Weights of a small GPT-style language model, trained from scratch on English Wikipedia.
Training: a variant of Adam for these matrices, 138M tokens, 4206 steps.
Each number is 50 + 12 x the weight over its row's rms, rounded and kept within 0 to 99. Layers, rows and columns count from 0. The size before them is the row's rms in percent of the matrix's.

# q: layer 3 attention query, 96x96, rms 0.064, rows 0-36, columns 48-95
# k: layer 3 attention key, 96x96, rms 0.0636, rows 0-36, columns 48-95
# v: layer 3 attention value, 96x96, rms 0.0528, rows 0-31, columns 48-95
# o: layer 3 attention output (transposed), 96x96, rms 0.0648, rows 0-31, columns 48-95
q0 105:44 59 53 50 63 25 62 39 34 56 70 43 65 52 44 57 50 58 40 45 38 73 34 32 58 53 58 37 43 40 66 61 40 41 50 36 38 56 60 40 44 66 50 43 37 42 53 39
k0 119:69 28 51 29 37 63 44 67 57 42 35 62 49 60 52 53 54 40 76 56 59 32 70 56 48 45 44 62 72 53 34 50 52 70 45 74 53 49 53 58 66 32 51 65 54 53 29 55
q1 072:45 43 35 58 52 43 62 56 35 70 52 55 61 52 48 58 53 38 44 58 34 65 43 47 61 46 54 41 46 50 37 54 59 36 32 42 42 74 63 44 46 55 43 53 42 58 38 52
k1 091:24 71 30 48 50 46 71 51 47 48 74 38 43 43 39 48 47 60 50 39 30 56 51 54 73 42 64 53 43 42 67 48 51 33 54 18 39 53 48 37 35 58 45 45 41 49 62 49
q2 106:64 41 57 57 35 54 46 49 62 56 33 60 56 56 54 59 48 27 64 62 70 43 52 40 38 44 42 44 57 56 44 49 57 70 32 66 67 48 49 58 71 32 57 64 49 46 40 68
k2 086:69 67 45 47 46 54 35 35 51 58 34 77 37 39 52 44 64 32 54 46 59 39 55 49 38 50 29 43 62 68 31 28 52 48 37 82 63 48 43 60 65 36 56 48 64 51 56 55
q3 086:44 62 39 35 67 50 51 60 34 26 46 64 38 43 32 37 46 69 39 70 47 36 62 75 62 63 48 62 55 64 46 37 67 58 64 57 49 57 76 45 33 62 59 37 37 56 39 57
k3 095:39 53 74 46 53 51 51 38 41 49 28 39 64 51 60 36 58 47 38 46 49 52 50 42 53 47 57 57 49 60 67 93 64 59 66 52 62 56 46 58 58 40 63 48 53 45 53 12
q4 095:44 73 47 49 54 53 55 36 35 48 67 51 39 39 48 50 42 58 33 39 30 49 47 64 58 44 50 64 34 47 47 56 45 23 64 47 48 26 41 45 49 50 46 36 48 68 51 47
k4 090:36 42 39 54 61 32 80 61 45 55 60 48 57 60 42 57 44 77 54 38 31 59 43 62 59 45 53 42 46 43 58 76 48 54 59 18 37 56 50 45 55 62 63 50 46 26 41 47
q5 104:53 45 43 27 51 57 51 52 69 57 42 47 63 48 52 50 58 40 64 34 51 55 71 51 63 33 52 72 51 41 55 50 66 71 42 55 63 45 41 76 58 66 59 63 48 49 35 67
k5 088:53 59 50 49 61 53 48 49 57 44 41 60 72 52 50 63 68 37 48 56 54 49 27 43 39 40 40 49 44 60 40 56 61 58 63 82 71 40 42 39 66 66 52 65 56 55 86 58
q6 111:61 38 57 56 32 61 43 69 60 69 37 60 58 42 54 56 56 41 47 60 43 48 54 69 57 42 31 41 54 61 34 25 56 59 62 63 49 45 32 63 70 35 50 68 58 31 49 28
k6 082:71 37 59 50 45 73 41 28 59 49 38 68 53 51 59 52 48 48 29 32 65 34 46 48 42 52 33 18 54 41 47 31 51 58 58 84 49 37 54 71 62 51 50 44 43 51 44 58
q7 083:39 55 60 45 65 53 52 36 55 41 26 70 36 46 73 54 37 47 49 42 56 61 44 65 45 28 35 50 55 47 51 49 50 26 47 37 46 37 57 47 54 58 58 53 69 55 72 63
k7 114:40 54 30 47 51 35 57 64 27 57 78 52 53 52 43 52 43 60 65 33 35 77 46 45 60 38 61 61 51 38 52 47 42 49 56 25 36 48 48 58 41 53 33 52 39 34 20 53
q8 100:64 44 40 66 47 29 58 40 64 47 68 41 43 57 51 55 66 58 41 61 50 57 63 22 56 49 48 57 43 53 60 55 44 38 50 55 33 41 45 34 44 66 43 65 44 53 64 46
k8 090:62 32 34 30 45 55 61 55 57 38 57 45 47 44 49 47 63 49 52 71 53 56 47 51 41 59 45 42 63 51 65 64 47 41 72 52 48 48 72 38 50 18 39 54 53 68 54 41
q9 223:72 34 57 57 39 64 35 58 65 58 33 58 50 62 57 43 53 31 61 61 64 32 61 61 35 49 31 65 62 45 26 36 65 73 44 76 61 49 48 60 67 38 68 61 54 54 42 53
k9 038:22 56 47 48 67 41 58 41 52 48 52 41 51 38 42 46 50 59 30 68 43 40 17 55 56 68 64 57 37 48 70 44 61 59 63 37 29 42 39 55 37 68 61 45 53 31 60 31
q10 117:52 46 64 42 36 38 54 47 62 76 52 66 52 36 58 52 43 34 49 49 24 57 70 48 38 64 50 61 32 59 56 34 58 51 53 45 63 58 40 61 56 54 54 42 37 40 56 53
k10 120:41 36 39 64 55 88 55 51 57 59 40 44 33 13 50 42 54 61 58 56 44 35 48 38 78 47 58 45 52 44 33 57 57 54 58 48 62 25 56 32 56 34 49 55 56 50 57 46
q11 119:55 38 39 38 53 44 52 33 44 58 69 78 48 55 25 59 76 68 31 52 48 29 44 48 65 40 56 35 37 39 66 68 38 61 67 37 59 27 48 56 64 48 59 52 57 32 44 56
k11 103:61 52 23 34 46 55 66 46 37 46 50 62 48 69 36 57 39 55 64 40 57 57 40 56 40 46 47 50 53 67 52 43 70 60 65 77 46 56 64 61 82 46 45 46 60 44 69 53
q12 133:30 47 57 59 62 52 63 46 29 29 65 48 57 38 58 22 47 64 36 42 30 41 56 44 57 58 49 51 61 42 72 67 40 37 62 34 44 46 58 50 22 53 56 40 45 48 43 49
k12 094:64 37 69 59 42 45 47 64 69 58 28 49 52 52 56 42 57 28 61 53 49 47 47 60 35 39 32 57 61 52 36 50 67 62 31 97 61 45 54 49 72 42 75 57 62 54 49 58
q13 112:68 36 42 46 65 21 50 57 55 66 44 54 50 52 50 61 71 53 58 56 56 56 42 48 60 36 56 45 54 47 58 62 59 46 62 38 47 36 49 55 45 64 57 54 29 40 22 40
k13 110:57 65 54 35 32 60 52 47 54 30 58 62 39 31 74 44 67 56 47 60 59 50 45 50 58 69 46 32 60 53 71 34 40 50 61 68 33 57 25 48 68 52 54 66 53 41 59 57
q14 117:60 70 55 33 38 59 28 45 69 55 44 54 36 66 56 40 84 30 40 45 65 30 35 64 44 49 34 54 54 32 45 42 74 33 47 63 41 50 43 55 70 40 61 59 40 61 27 50
k14 097:33 56 36 43 54 30 52 57 32 45 61 45 65 40 44 54 53 75 54 47 35 56 44 43 47 58 59 41 38 56 59 43 33 41 61 20 28 44 35 31 47 84 42 40 56 31 58 32
q15 098:53 38 63 39 43 33 54 40 45 38 38 47 38 61 57 39 29 66 51 48 60 29 34 45 33 33 49 43 35 41 55 59 23 44 67 44 52 48 30 59 54 42 58 42 63 37 42 50
k15 101:49 34 41 51 49 45 54 43 53 61 74 58 36 64 51 54 60 54 73 49 55 33 35 58 50 38 48 56 66 55 32 41 57 40 31 39 60 44 68 30 54 50 42 54 46 54 37 51
q16 193:33 59 43 56 67 27 71 44 31 55 67 42 64 43 40 52 46 69 45 41 44 76 36 46 65 45 65 40 38 40 59 54 42 37 48 30 43 61 52 36 38 77 35 34 34 48 50 53
k16 140:32 53 44 43 59 35 63 54 44 45 68 33 57 37 42 58 44 68 38 43 30 61 55 46 55 50 63 51 41 38 68 63 35 54 58 06 36 57 48 46 27 62 36 44 36 32 49 43
q17 122:75 37 59 58 33 60 36 68 66 58 32 60 48 57 63 48 57 45 75 56 70 40 55 44 32 45 49 42 56 56 26 36 55 64 36 66 65 43 50 67 65 32 64 66 57 56 36 56
k17 090:74 40 45 61 34 65 27 38 50 48 44 69 49 65 58 45 54 40 46 62 67 30 33 45 60 49 37 46 64 53 31 39 55 40 40 73 60 40 44 47 68 47 55 58 48 68 57 58
q18 079:60 32 48 61 33 46 35 55 75 41 41 36 74 59 55 52 54 62 31 33 70 16 55 49 42 47 37 57 59 44 56 60 44 67 66 65 57 42 50 64 63 28 71 49 40 51 35 52
k18 095:69 55 67 60 53 57 47 44 64 54 24 60 38 58 62 47 54 39 60 64 73 59 47 54 22 47 45 45 50 64 39 59 59 56 59 86 57 41 49 66 58 35 66 47 58 57 54 42
q19 094:23 66 41 39 59 40 64 39 32 40 61 50 42 26 43 39 44 72 33 50 39 45 24 61 33 46 58 35 36 54 58 49 38 37 70 27 36 50 43 33 30 57 34 33 63 43 45 47
k19 092:25 53 36 40 53 34 75 60 36 51 69 45 52 49 40 48 36 67 58 44 40 65 57 59 59 60 52 47 46 36 49 55 55 46 50 09 41 58 46 43 39 66 49 42 49 32 47 37
q20 093:21 60 59 42 62 53 62 47 22 50 36 51 52 57 39 40 50 60 75 50 56 56 51 34 66 39 61 56 58 58 58 41 31 35 33 52 50 38 66 37 54 46 55 54 53 75 46 66
k20 094:54 64 46 39 27 42 31 51 33 43 71 66 56 57 41 51 45 36 50 59 60 55 63 49 53 46 34 39 66 48 35 37 67 56 35 52 57 70 54 48 54 64 42 49 72 50 27 59
q21 097:45 54 45 48 52 60 60 26 54 46 66 55 62 72 62 74 42 61 74 39 73 36 38 70 69 40 44 49 45 43 40 41 61 26 52 53 63 31 53 58 63 31 51 55 63 52 52 38
k21 097:36 32 52 49 45 50 40 58 11 39 51 53 35 87 52 38 50 57 52 26 45 56 36 42 41 35 46 32 50 37 53 52 61 57 65 38 25 54 30 54 50 50 54 42 50 50 23 68
q22 094:41 67 70 38 49 66 59 49 30 43 45 31 39 46 52 38 42 34 41 51 37 61 37 59 56 62 35 67 47 36 43 44 57 56 57 60 51 65 44 59 37 55 35 48 63 72 70 43
k22 127:41 42 42 56 57 26 74 39 61 74 50 46 81 48 37 32 52 62 38 40 50 62 52 51 44 38 56 59 33 44 50 54 41 49 45 26 53 42 60 24 30 60 45 43 47 35 50 56
q23 101:48 40 38 53 57 32 60 63 24 49 49 43 54 54 43 59 47 41 29 59 44 39 36 42 43 54 67 28 30 55 62 70 55 74 61 31 48 55 57 42 33 59 43 41 62 16 51 53
k23 068:52 45 45 43 63 47 49 16 67 41 64 53 29 36 48 65 57 51 62 60 61 56 77 50 40 55 54 48 68 60 59 32 64 37 24 48 42 54 42 52 48 31 51 57 33 50 65 39
q24 100:46 50 53 40 51 43 68 56 34 48 51 65 71 33 42 30 57 66 44 31 58 48 35 34 16 50 36 38 43 40 50 36 31 63 52 48 63 54 49 39 48 43 63 44 28 50 35 59
k24 109:73 57 74 55 41 68 37 40 72 40 48 40 37 55 47 40 56 46 52 70 84 35 43 43 36 60 34 55 52 79 28 53 62 46 58 55 58 57 60 54 55 49 44 33 67 51 66 37
q25 053:57 47 30 45 48 62 51 50 51 52 51 54 41 43 23 46 49 68 52 67 44 51 40 65 29 63 39 46 41 44 43 41 64 58 45 55 50 68 58 33 55 45 65 51 52 34 57 41
k25 296:25 58 45 46 56 36 69 46 34 43 73 39 49 39 35 53 51 65 39 39 33 69 46 51 53 52 65 48 36 45 66 63 44 45 58 09 42 57 47 47 28 52 39 36 37 41 56 43
q26 104:44 51 58 72 29 58 62 65 52 59 65 54 49 34 52 50 73 26 48 81 38 30 58 47 53 77 38 45 53 28 62 55 60 59 51 45 58 42 42 66 54 47 60 66 43 45 60 71
k26 101:47 50 54 68 60 46 48 44 73 66 33 50 48 62 40 45 61 60 44 27 47 50 61 51 61 27 65 43 45 44 42 48 58 55 54 55 50 57 48 49 54 48 19 65 40 53 73 32
q27 092:30 59 43 64 30 51 64 50 47 61 56 69 54 37 40 42 51 59 53 41 51 42 30 45 39 38 49 16 56 46 55 44 39 46 51 52 69 48 37 52 66 33 48 43 48 57 55 38
k27 106:70 60 52 61 40 60 34 47 63 41 34 82 42 63 44 56 65 35 45 48 67 48 59 47 39 51 49 37 24 49 41 24 60 56 55 57 57 48 46 68 65 51 34 46 56 47 43 56
q28 092:56 68 41 39 61 61 60 50 69 60 66 61 38 64 63 49 51 60 72 42 52 50 32 43 45 28 46 27 39 64 48 43 68 69 55 42 46 58 38 52 64 62 49 32 45 31 58 42
k28 111:68 42 51 66 50 53 33 54 55 25 29 63 42 51 52 39 58 45 34 45 65 30 53 45 49 57 48 58 34 54 35 33 42 57 46 72 57 48 40 57 74 37 34 49 60 64 35 45
q29 111:38 52 40 47 66 31 49 66 25 61 48 58 44 52 17 39 48 55 53 37 58 43 36 51 79 53 51 49 37 56 58 54 51 38 58 45 63 67 43 60 50 34 45 26 46 62 37 57
k29 108:57 46 52 36 35 40 46 45 42 52 31 57 53 50 55 43 42 27 52 59 67 38 55 63 34 75 48 72 76 67 64 53 62 59 54 77 60 49 36 51 55 34 60 51 76 44 39 71
q30 114:59 18 49 61 48 45 22 55 60 55 39 59 50 72 58 30 76 27 54 63 42 31 42 47 46 45 74 43 63 67 44 59 48 77 53 61 52 52 62 44 47 30 55 66 49 61 46 42
k30 111:23 65 66 39 48 52 65 40 47 34 78 41 44 39 28 54 50 65 33 39 39 57 62 52 52 52 43 50 48 54 72 50 45 42 53 08 30 40 39 49 33 56 54 46 53 39 65 42
q31 114:57 37 48 53 56 62 43 62 54 50 22 39 58 34 58 50 57 37 58 53 39 61 69 48 51 43 44 54 45 57 43 59 56 50 24 63 40 32 76 54 52 31 53 72 58 60 30 35
k31 107:39 54 44 43 45 59 67 45 48 56 64 38 55 29 48 65 51 43 44 61 36 69 54 49 56 59 58 40 42 31 56 70 44 46 52 20 53 65 56 33 41 50 42 40 26 45 75 53
v0 122:47 51 42 35 81 42 43 43 62 66 45 62 41 59 46 61 52 25 40 70 54 44 50 28 59 65 55 38 59 31 58 43 26 32 66 56 61 43 63 33 49 50 47 49 37 60 48 64
o0 131:52 37 52 39 58 60 45 30 46 51 39 44 50 38 61 30 63 45 55 59 46 34 43 20 41 43 45 48 57 51 81 60 38 33 57 39 45 61 27 71 54 64 55 61 52 55 66 34
v1 111:61 77 60 65 65 50 59 38 60 34 43 58 36 49 89 35 52 42 40 42 71 54 38 60 55 61 60 54 38 44 30 44 50 49 37 36 36 54 35 50 65 59 49 49 56 44 50 52
o1 117:61 42 46 49 44 63 55 69 61 50 51 54 56 66 39 50 55 39 60 35 45 46 36 48 41 32 59 63 37 49 52 44 31 48 38 53 51 40 59 46 43 65 48 50 32 80 35 47
v2 120:45 46 49 57 40 38 43 28 54 51 56 62 67 51 54 55 46 47 57 52 39 52 27 30 33 32 59 38 51 43 54 56 46 41 65 59 40 73 57 59 41 51 47 77 40 74 39 53
o2 122:49 46 43 57 64 52 42 51 62 50 36 44 27 38 47 58 54 53 39 55 53 15 20 41 47 65 34 55 56 52 59 67 37 38 52 44 49 60 42 64 54 50 70 56 56 67 38 49
v3 134:44 37 65 45 42 54 61 55 72 38 63 55 43 44 48 33 32 54 49 34 54 49 52 60 39 43 41 35 38 50 41 34 57 35 36 51 47 11 33 48 52 47 62 37 09 32 64 61
o3 124:50 75 28 39 66 45 21 42 58 45 57 44 60 76 54 38 32 33 67 45 56 62 57 57 58 29 54 35 39 38 43 32 71 36 58 58 41 48 61 57 56 73 48 52 54 50 56 48
v4 130:53 48 45 63 46 48 59 51 42 46 54 76 45 60 60 47 64 59 78 44 58 63 37 72 61 65 56 57 77 27 39 49 48 60 64 58 49 49 45 49 58 69 46 31 34 52 44 74
o4 131:46 44 45 42 42 68 48 46 50 35 52 62 38 52 39 55 63 45 59 30 32 62 47 70 33 57 44 33 40 77 60 41 46 47 46 40 63 59 51 45 33 69 35 44 56 54 41 51
v5 116:55 44 61 60 54 60 61 46 67 32 58 56 49 49 76 47 51 36 59 34 53 51 33 52 61 35 66 45 46 50 36 57 45 46 48 47 28 45 29 50 37 55 74 24 50 61 83 55
o5 115:61 37 41 60 52 63 32 53 55 31 60 55 58 77 42 39 44 63 47 21 59 39 20 59 67 46 42 54 38 29 57 43 44 45 51 58 52 53 50 52 55 74 59 58 57 73 47 55
v6 122:44 43 79 52 67 44 59 66 49 34 65 36 60 32 38 16 63 62 46 63 60 44 59 38 52 40 53 61 48 50 55 54 56 64 47 52 67 72 39 43 42 35 63 63 60 43 59 51
o6 122:55 51 51 40 49 56 55 49 45 48 37 71 58 65 57 71 44 41 38 49 51 68 74 62 53 55 23 43 56 34 41 50 34 63 44 56 27 43 55 51 65 41 50 50 47 53 55 48
v7 117:60 55 60 62 62 47 58 39 54 47 55 64 56 45 41 42 43 44 35 44 56 39 56 57 55 81 27 43 62 54 38 55 50 25 66 49 46 25 34 38 43 52 52 27 80 28 56 42
o7 118:64 52 51 37 65 40 57 54 53 27 28 51 68 50 61 42 44 31 52 48 50 53 40 55 43 36 51 48 51 54 52 19 64 57 46 43 13 46 55 60 53 41 53 43 60 57 55 35
v8 117:38 45 51 69 80 47 39 40 47 61 43 52 41 39 39 36 72 35 47 57 35 37 51 47 51 60 52 56 34 45 61 72 61 34 63 47 49 30 52 53 51 60 51 62 63 53 60 35
o8 115:74 49 65 37 53 41 70 67 56 51 37 50 49 52 52 62 53 51 61 54 56 43 29 38 49 38 37 65 58 36 56 53 52 47 63 55 35 48 48 52 63 46 72 42 61 60 76 31
v9 129:47 69 68 62 49 37 48 34 58 47 54 55 66 41 45 65 52 48 37 49 56 49 67 31 48 35 50 50 47 49 59 43 35 50 48 51 57 42 32 21 64 31 54 48 34 43 55 57
o9 130:52 48 71 57 47 38 27 50 48 45 59 63 45 42 39 38 59 47 52 36 53 23 56 41 23 39 40 40 46 47 49 42 26 62 74 57 58 54 36 29 66 44 29 52 49 42 42 74
v10 120:55 46 37 57 35 25 57 36 43 34 55 64 52 56 51 49 46 44 49 47 66 54 43 53 50 61 55 46 45 53 54 46 61 60 59 56 59 46 47 63 57 58 49 75 43 38 33 58
o10 136:32 62 54 52 62 60 43 54 66 56 55 51 33 45 31 52 43 25 74 64 29 32 43 49 48 59 53 48 39 62 41 46 58 42 37 32 24 44 53 44 55 62 51 47 46 53 44 36
v11 124:77 37 59 51 61 45 58 35 44 61 55 59 39 56 48 61 43 45 61 50 73 34 36 58 66 48 49 48 45 58 39 66 36 31 23 50 54 54 54 42 34 58 64 49 62 48 52 66
o11 115:39 61 55 69 43 31 69 46 45 64 32 32 56 51 58 35 52 51 55 46 42 49 46 43 48 61 36 55 48 54 57 59 65 58 59 20 39 34 54 46 31 71 61 54 62 45 47 46
v12 134:55 82 38 41 32 40 33 63 40 59 46 49 59 59 46 63 34 62 64 33 45 49 44 62 47 46 25 75 51 51 64 60 61 49 55 56 34 35 57 39 45 63 46 43 35 47 50 62
o12 112:43 63 53 63 53 36 62 48 64 77 59 55 38 42 52 61 43 58 40 45 36 43 64 57 45 46 33 49 55 47 51 51 36 32 62 21 55 67 65 46 54 48 42 38 60 23 30 48
v13 123:31 51 57 53 31 34 61 64 47 54 44 62 66 50 58 51 46 35 36 40 49 32 62 32 43 40 67 28 29 26 62 60 54 49 37 45 48 54 26 50 55 49 50 50 50 38 57 71
o13 111:53 52 56 61 43 45 34 63 63 38 45 67 56 36 50 38 72 50 51 43 59 25 41 40 34 41 49 39 37 24 49 39 49 56 66 71 64 56 42 41 47 41 41 57 43 64 46 34
v14 126:47 56 26 52 44 52 44 38 49 41 59 69 32 48 64 55 49 47 49 47 50 68 58 78 53 47 46 61 42 68 46 44 59 50 54 52 50 35 59 36 46 33 48 45 79 67 47 60
o14 101:61 37 59 61 52 69 65 57 45 64 72 45 48 54 38 54 45 39 65 43 61 45 48 54 47 49 27 56 54 66 37 69 44 51 45 24 53 39 44 44 31 55 62 32 57 22 52 42
v15 124:46 44 57 70 48 47 48 49 56 46 32 60 60 39 52 48 41 56 65 31 30 45 48 36 30 52 50 55 50 60 48 52 41 62 54 55 32 40 60 40 30 50 59 29 66 70 31 38
o15 135:49 49 50 54 40 36 75 51 46 42 46 51 50 79 54 56 50 62 47 45 53 49 53 51 60 49 38 40 61 57 51 32 51 44 70 58 61 58 46 59 68 33 67 62 85 41 54 47
v16 125:43 42 63 30 56 50 48 38 39 46 48 41 48 72 54 38 59 46 48 36 60 42 55 56 59 39 60 48 44 52 42 37 39 36 36 46 52 54 50 54 48 42 58 87 41 51 56 73
o16 141:37 43 60 43 51 31 35 53 68 47 45 26 72 38 46 60 26 64 64 43 32 38 74 49 39 65 48 42 52 39 44 66 69 49 58 54 71 47 46 31 42 74 56 60 35 59 62 39
v17 109:42 72 52 39 66 61 52 44 56 67 60 62 58 50 51 47 43 49 53 51 56 47 53 49 44 77 31 26 63 71 42 43 73 42 63 44 53 24 32 41 57 51 54 63 35 46 53 47
o17 115:61 77 52 42 71 44 17 47 40 64 48 52 42 49 44 43 32 46 53 60 52 63 42 48 30 21 57 40 61 45 58 41 71 24 35 38 39 46 43 40 59 48 59 45 56 59 41 42
v18 101:53 53 34 32 48 49 80 46 54 59 51 70 54 40 70 43 46 58 45 47 60 64 79 54 36 58 48 78 59 78 72 37 60 49 64 45 49 41 49 38 66 58 55 64 56 40 53 47
o18 113:42 53 70 58 58 59 77 51 60 76 47 52 72 58 52 52 39 65 54 36 62 65 63 60 30 29 47 18 56 53 25 40 50 51 36 35 29 39 53 37 48 47 37 43 60 45 58 41
v19 131:49 67 25 55 41 56 54 36 40 62 50 41 68 51 58 53 25 47 43 48 49 58 71 27 47 42 68 36 31 40 55 45 50 59 28 48 25 43 55 49 42 29 31 41 58 37 36 26
o19 140:47 37 43 45 39 43 63 44 39 75 51 57 50 59 59 38 58 61 53 60 70 50 39 34 43 44 69 69 56 28 46 43 50 53 39 70 52 47 30 28 51 47 62 48 37 45 37 44
v20 120:49 65 42 48 49 44 52 54 44 35 46 38 69 50 30 39 27 34 69 55 41 34 43 36 56 42 43 75 38 32 43 32 42 47 54 49 55 59 59 61 46 49 24 61 49 43 47 58
o20 121:53 45 49 43 29 34 57 49 59 57 42 70 54 34 62 51 71 38 43 64 35 60 55 47 28 45 60 78 60 42 54 46 40 35 47 71 36 69 50 53 53 69 58 49 63 32 63 66
v21 112:33 56 35 19 40 52 50 76 47 44 48 25 53 70 60 57 39 47 67 61 39 59 46 56 57 52 46 77 64 43 50 53 58 54 30 53 57 66 62 46 51 49 36 59 53 50 40 67
o21 098:46 54 58 62 33 58 62 48 52 82 68 49 40 30 53 60 42 33 48 45 37 79 63 59 36 64 38 55 54 62 52 57 30 35 50 30 69 72 61 59 39 45 37 57 47 36 63 45
v22 128:51 43 69 54 49 49 48 55 55 76 52 42 44 64 24 33 65 59 52 61 61 59 61 53 60 35 58 52 45 14 40 69 69 64 64 48 53 37 46 63 47 61 25 49 46 35 55 44
o22 113:51 39 33 24 60 50 49 45 45 36 46 75 47 50 35 56 47 61 41 60 50 64 61 55 54 63 78 52 52 32 51 45 73 62 34 68 61 62 49 53 54 61 43 48 40 62 40 78
v23 130:36 59 60 57 43 46 46 56 55 42 47 56 45 57 38 69 15 44 80 57 55 56 56 75 55 66 61 72 44 72 43 49 66 52 50 44 62 58 56 52 44 51 33 52 55 53 53 50
o23 129:49 54 51 69 42 64 57 70 50 37 67 51 35 61 47 68 43 32 56 66 54 62 71 71 29 65 55 65 40 58 58 25 55 35 59 65 36 36 57 57 67 62 46 55 66 24 61 42
v24 131:66 62 41 55 30 45 42 40 57 58 64 52 66 58 42 54 40 54 44 55 66 57 29 70 57 35 57 43 49 48 38 48 38 63 15 41 51 56 72 43 51 64 64 46 37 54 40 73
o24 131:50 45 37 65 54 51 53 64 42 62 74 34 40 50 43 43 52 44 61 51 31 53 54 59 57 60 62 42 49 53 49 74 28 54 57 31 53 60 52 27 31 56 46 68 52 54 32 79
v25 122:58 55 76 55 56 37 58 39 49 22 55 61 51 58 72 30 78 55 38 43 40 44 35 59 38 35 79 49 37 29 59 48 45 57 40 47 39 64 28 37 54 59 43 73 49 54 53 40
o25 119:67 48 47 60 55 44 65 75 69 50 46 51 50 52 42 55 42 61 48 38 56 34 56 58 47 49 46 44 54 57 47 49 59 60 54 76 58 64 70 34 47 53 51 36 35 73 42 57
v26 122:50 51 54 65 53 35 58 50 47 52 63 73 45 59 41 62 31 57 53 49 69 51 41 58 48 60 68 39 41 63 46 49 62 56 85 46 53 62 46 86 35 41 46 53 64 43 48 47
o26 101:65 44 47 62 58 57 40 72 50 31 41 59 35 53 33 44 45 56 47 66 53 42 50 60 53 71 69 57 59 45 41 29 65 52 38 63 22 41 40 46 38 57 44 44 44 74 50 33
v27 130:40 60 57 33 64 40 69 23 62 63 45 49 59 56 56 64 51 33 61 50 61 38 49 49 76 57 43 63 40 52 45 56 35 29 36 48 54 58 31 43 50 50 49 37 51 64 40 27
o27 134:41 51 73 58 33 49 41 81 36 37 68 67 63 37 61 46 41 64 56 49 53 56 38 42 43 31 54 49 42 39 59 44 39 50 62 55 59 55 39 70 60 63 43 60 50 62 52 50
v28 124:59 35 38 58 61 65 64 49 51 42 50 59 37 48 34 49 37 73 28 41 57 44 43 61 51 46 40 55 57 41 49 61 57 38 37 46 45 35 42 72 62 41 43 42 45 34 61 41
o28 118:41 51 34 30 65 46 40 64 64 40 44 51 63 47 44 46 39 51 58 60 55 60 39 58 71 38 61 62 49 43 31 41 80 51 37 58 40 46 56 50 34 60 32 35 37 58 42 57
v29 120:44 41 42 54 50 34 70 56 46 60 47 55 22 36 49 47 66 47 81 69 40 44 35 37 49 56 70 37 48 42 38 32 49 53 66 50 62 59 51 47 48 42 51 59 51 32 53 40
o29 121:55 36 47 57 17 68 34 52 32 50 42 66 62 69 47 47 79 28 60 72 41 63 40 44 46 54 26 46 64 53 60 57 60 43 54 56 28 41 43 58 59 70 71 45 50 59 44 38
v30 127:54 29 33 60 62 60 64 45 49 34 61 43 56 60 47 39 54 50 69 43 41 45 51 51 74 59 48 62 40 55 51 43 50 37 29 46 47 54 52 58 49 55 50 82 57 63 51 37
o30 127:43 60 38 35 53 31 58 49 64 31 42 52 57 52 58 55 34 75 47 61 35 53 29 53 58 62 73 66 35 49 33 43 57 41 46 83 39 53 27 38 47 69 54 46 51 51 68 44
v31 133:63 72 68 64 61 34 49 62 44 45 61 46 61 44 39 63 50 55 51 46 55 63 48 48 40 69 35 43 52 61 54 50 36 54 37 48 66 57 83 59 48 54 61 59 79 69 42 54
o31 105:41 43 50 55 59 49 63 52 39 78 52 49 41 56 38 56 49 36 36 58 43 41 68 41 64 66 52 46 66 57 55 63 26 47 49 18 56 45 48 36 35 36 66 36 64 45 49 40
q32 089:59 50 51 45 32 46 66 43 52 39 51 63 57 59 40 69 42 46 61 67 63 53 38 37 34 68 47 54 37 23 49 64 37 44 38 61 55 70 51 51 59 54 46 56 45 53 49 63
k32 107:40 62 44 43 44 39 60 63 46 47 47 72 48 44 52 47 58 45 58 45 58 69 57 47 47 35 49 41 68 44 58 22 51 61 37 53 51 33 47 62 63 41 78 42 38 51 17 35
q33 085:45 73 49 49 40 65 45 58 68 51 60 60 51 68 45 64 46 43 62 58 46 38 41 59 42 49 58 82 55 39 39 62 61 43 41 62 57 62 60 56 66 43 38 59 48 74 61 41
k33 099:58 30 66 62 61 62 45 49 62 51 57 54 57 73 28 38 38 52 35 44 41 40 51 29 18 53 64 40 56 54 69 57 46 62 64 54 50 36 44 40 56 27 57 59 45 33 71 53
q34 073:57 49 44 50 60 39 73 32 47 39 42 54 65 32 47 38 52 59 16 46 56 78 58 47 16 54 63 39 58 56 57 47 40 57 54 42 45 43 39 41 45 62 69 38 53 34 55 55
k34 093:34 57 28 41 38 38 68 60 28 44 54 57 67 47 55 49 71 59 64 41 61 61 53 83 51 60 42 49 67 56 37 35 68 39 37 38 60 58 38 49 55 48 64 40 58 56 47 45
q35 088:52 57 56 49 55 55 48 60 65 76 51 28 47 38 47 57 55 32 64 59 28 59 57 54 48 66 38 57 61 38 42 44 37 50 55 44 56 61 51 25 49 50 44 60 46 53 51 51
k35 091:37 60 40 43 50 49 53 40 54 40 41 64 57 59 49 33 37 55 52 40 51 59 56 49 43 22 49 52 54 44 49 64 69 58 42 31 38 33 32 67 45 66 74 39 59 19 35 50
q36 111:66 40 58 52 53 68 51 30 52 40 43 86 58 53 53 30 58 63 43 20 55 52 56 50 39 42 40 46 38 50 42 59 58 74 48 51 67 27 38 62 68 44 60 52 58 36 35 57
k36 099:53 50 46 70 41 56 39 77 33 55 41 58 39 52 38 35 52 45 48 42 55 41 58 33 16 67 58 44 60 71 36 49 49 65 66 62 47 56 45 36 60 37 56 47 65 50 35 56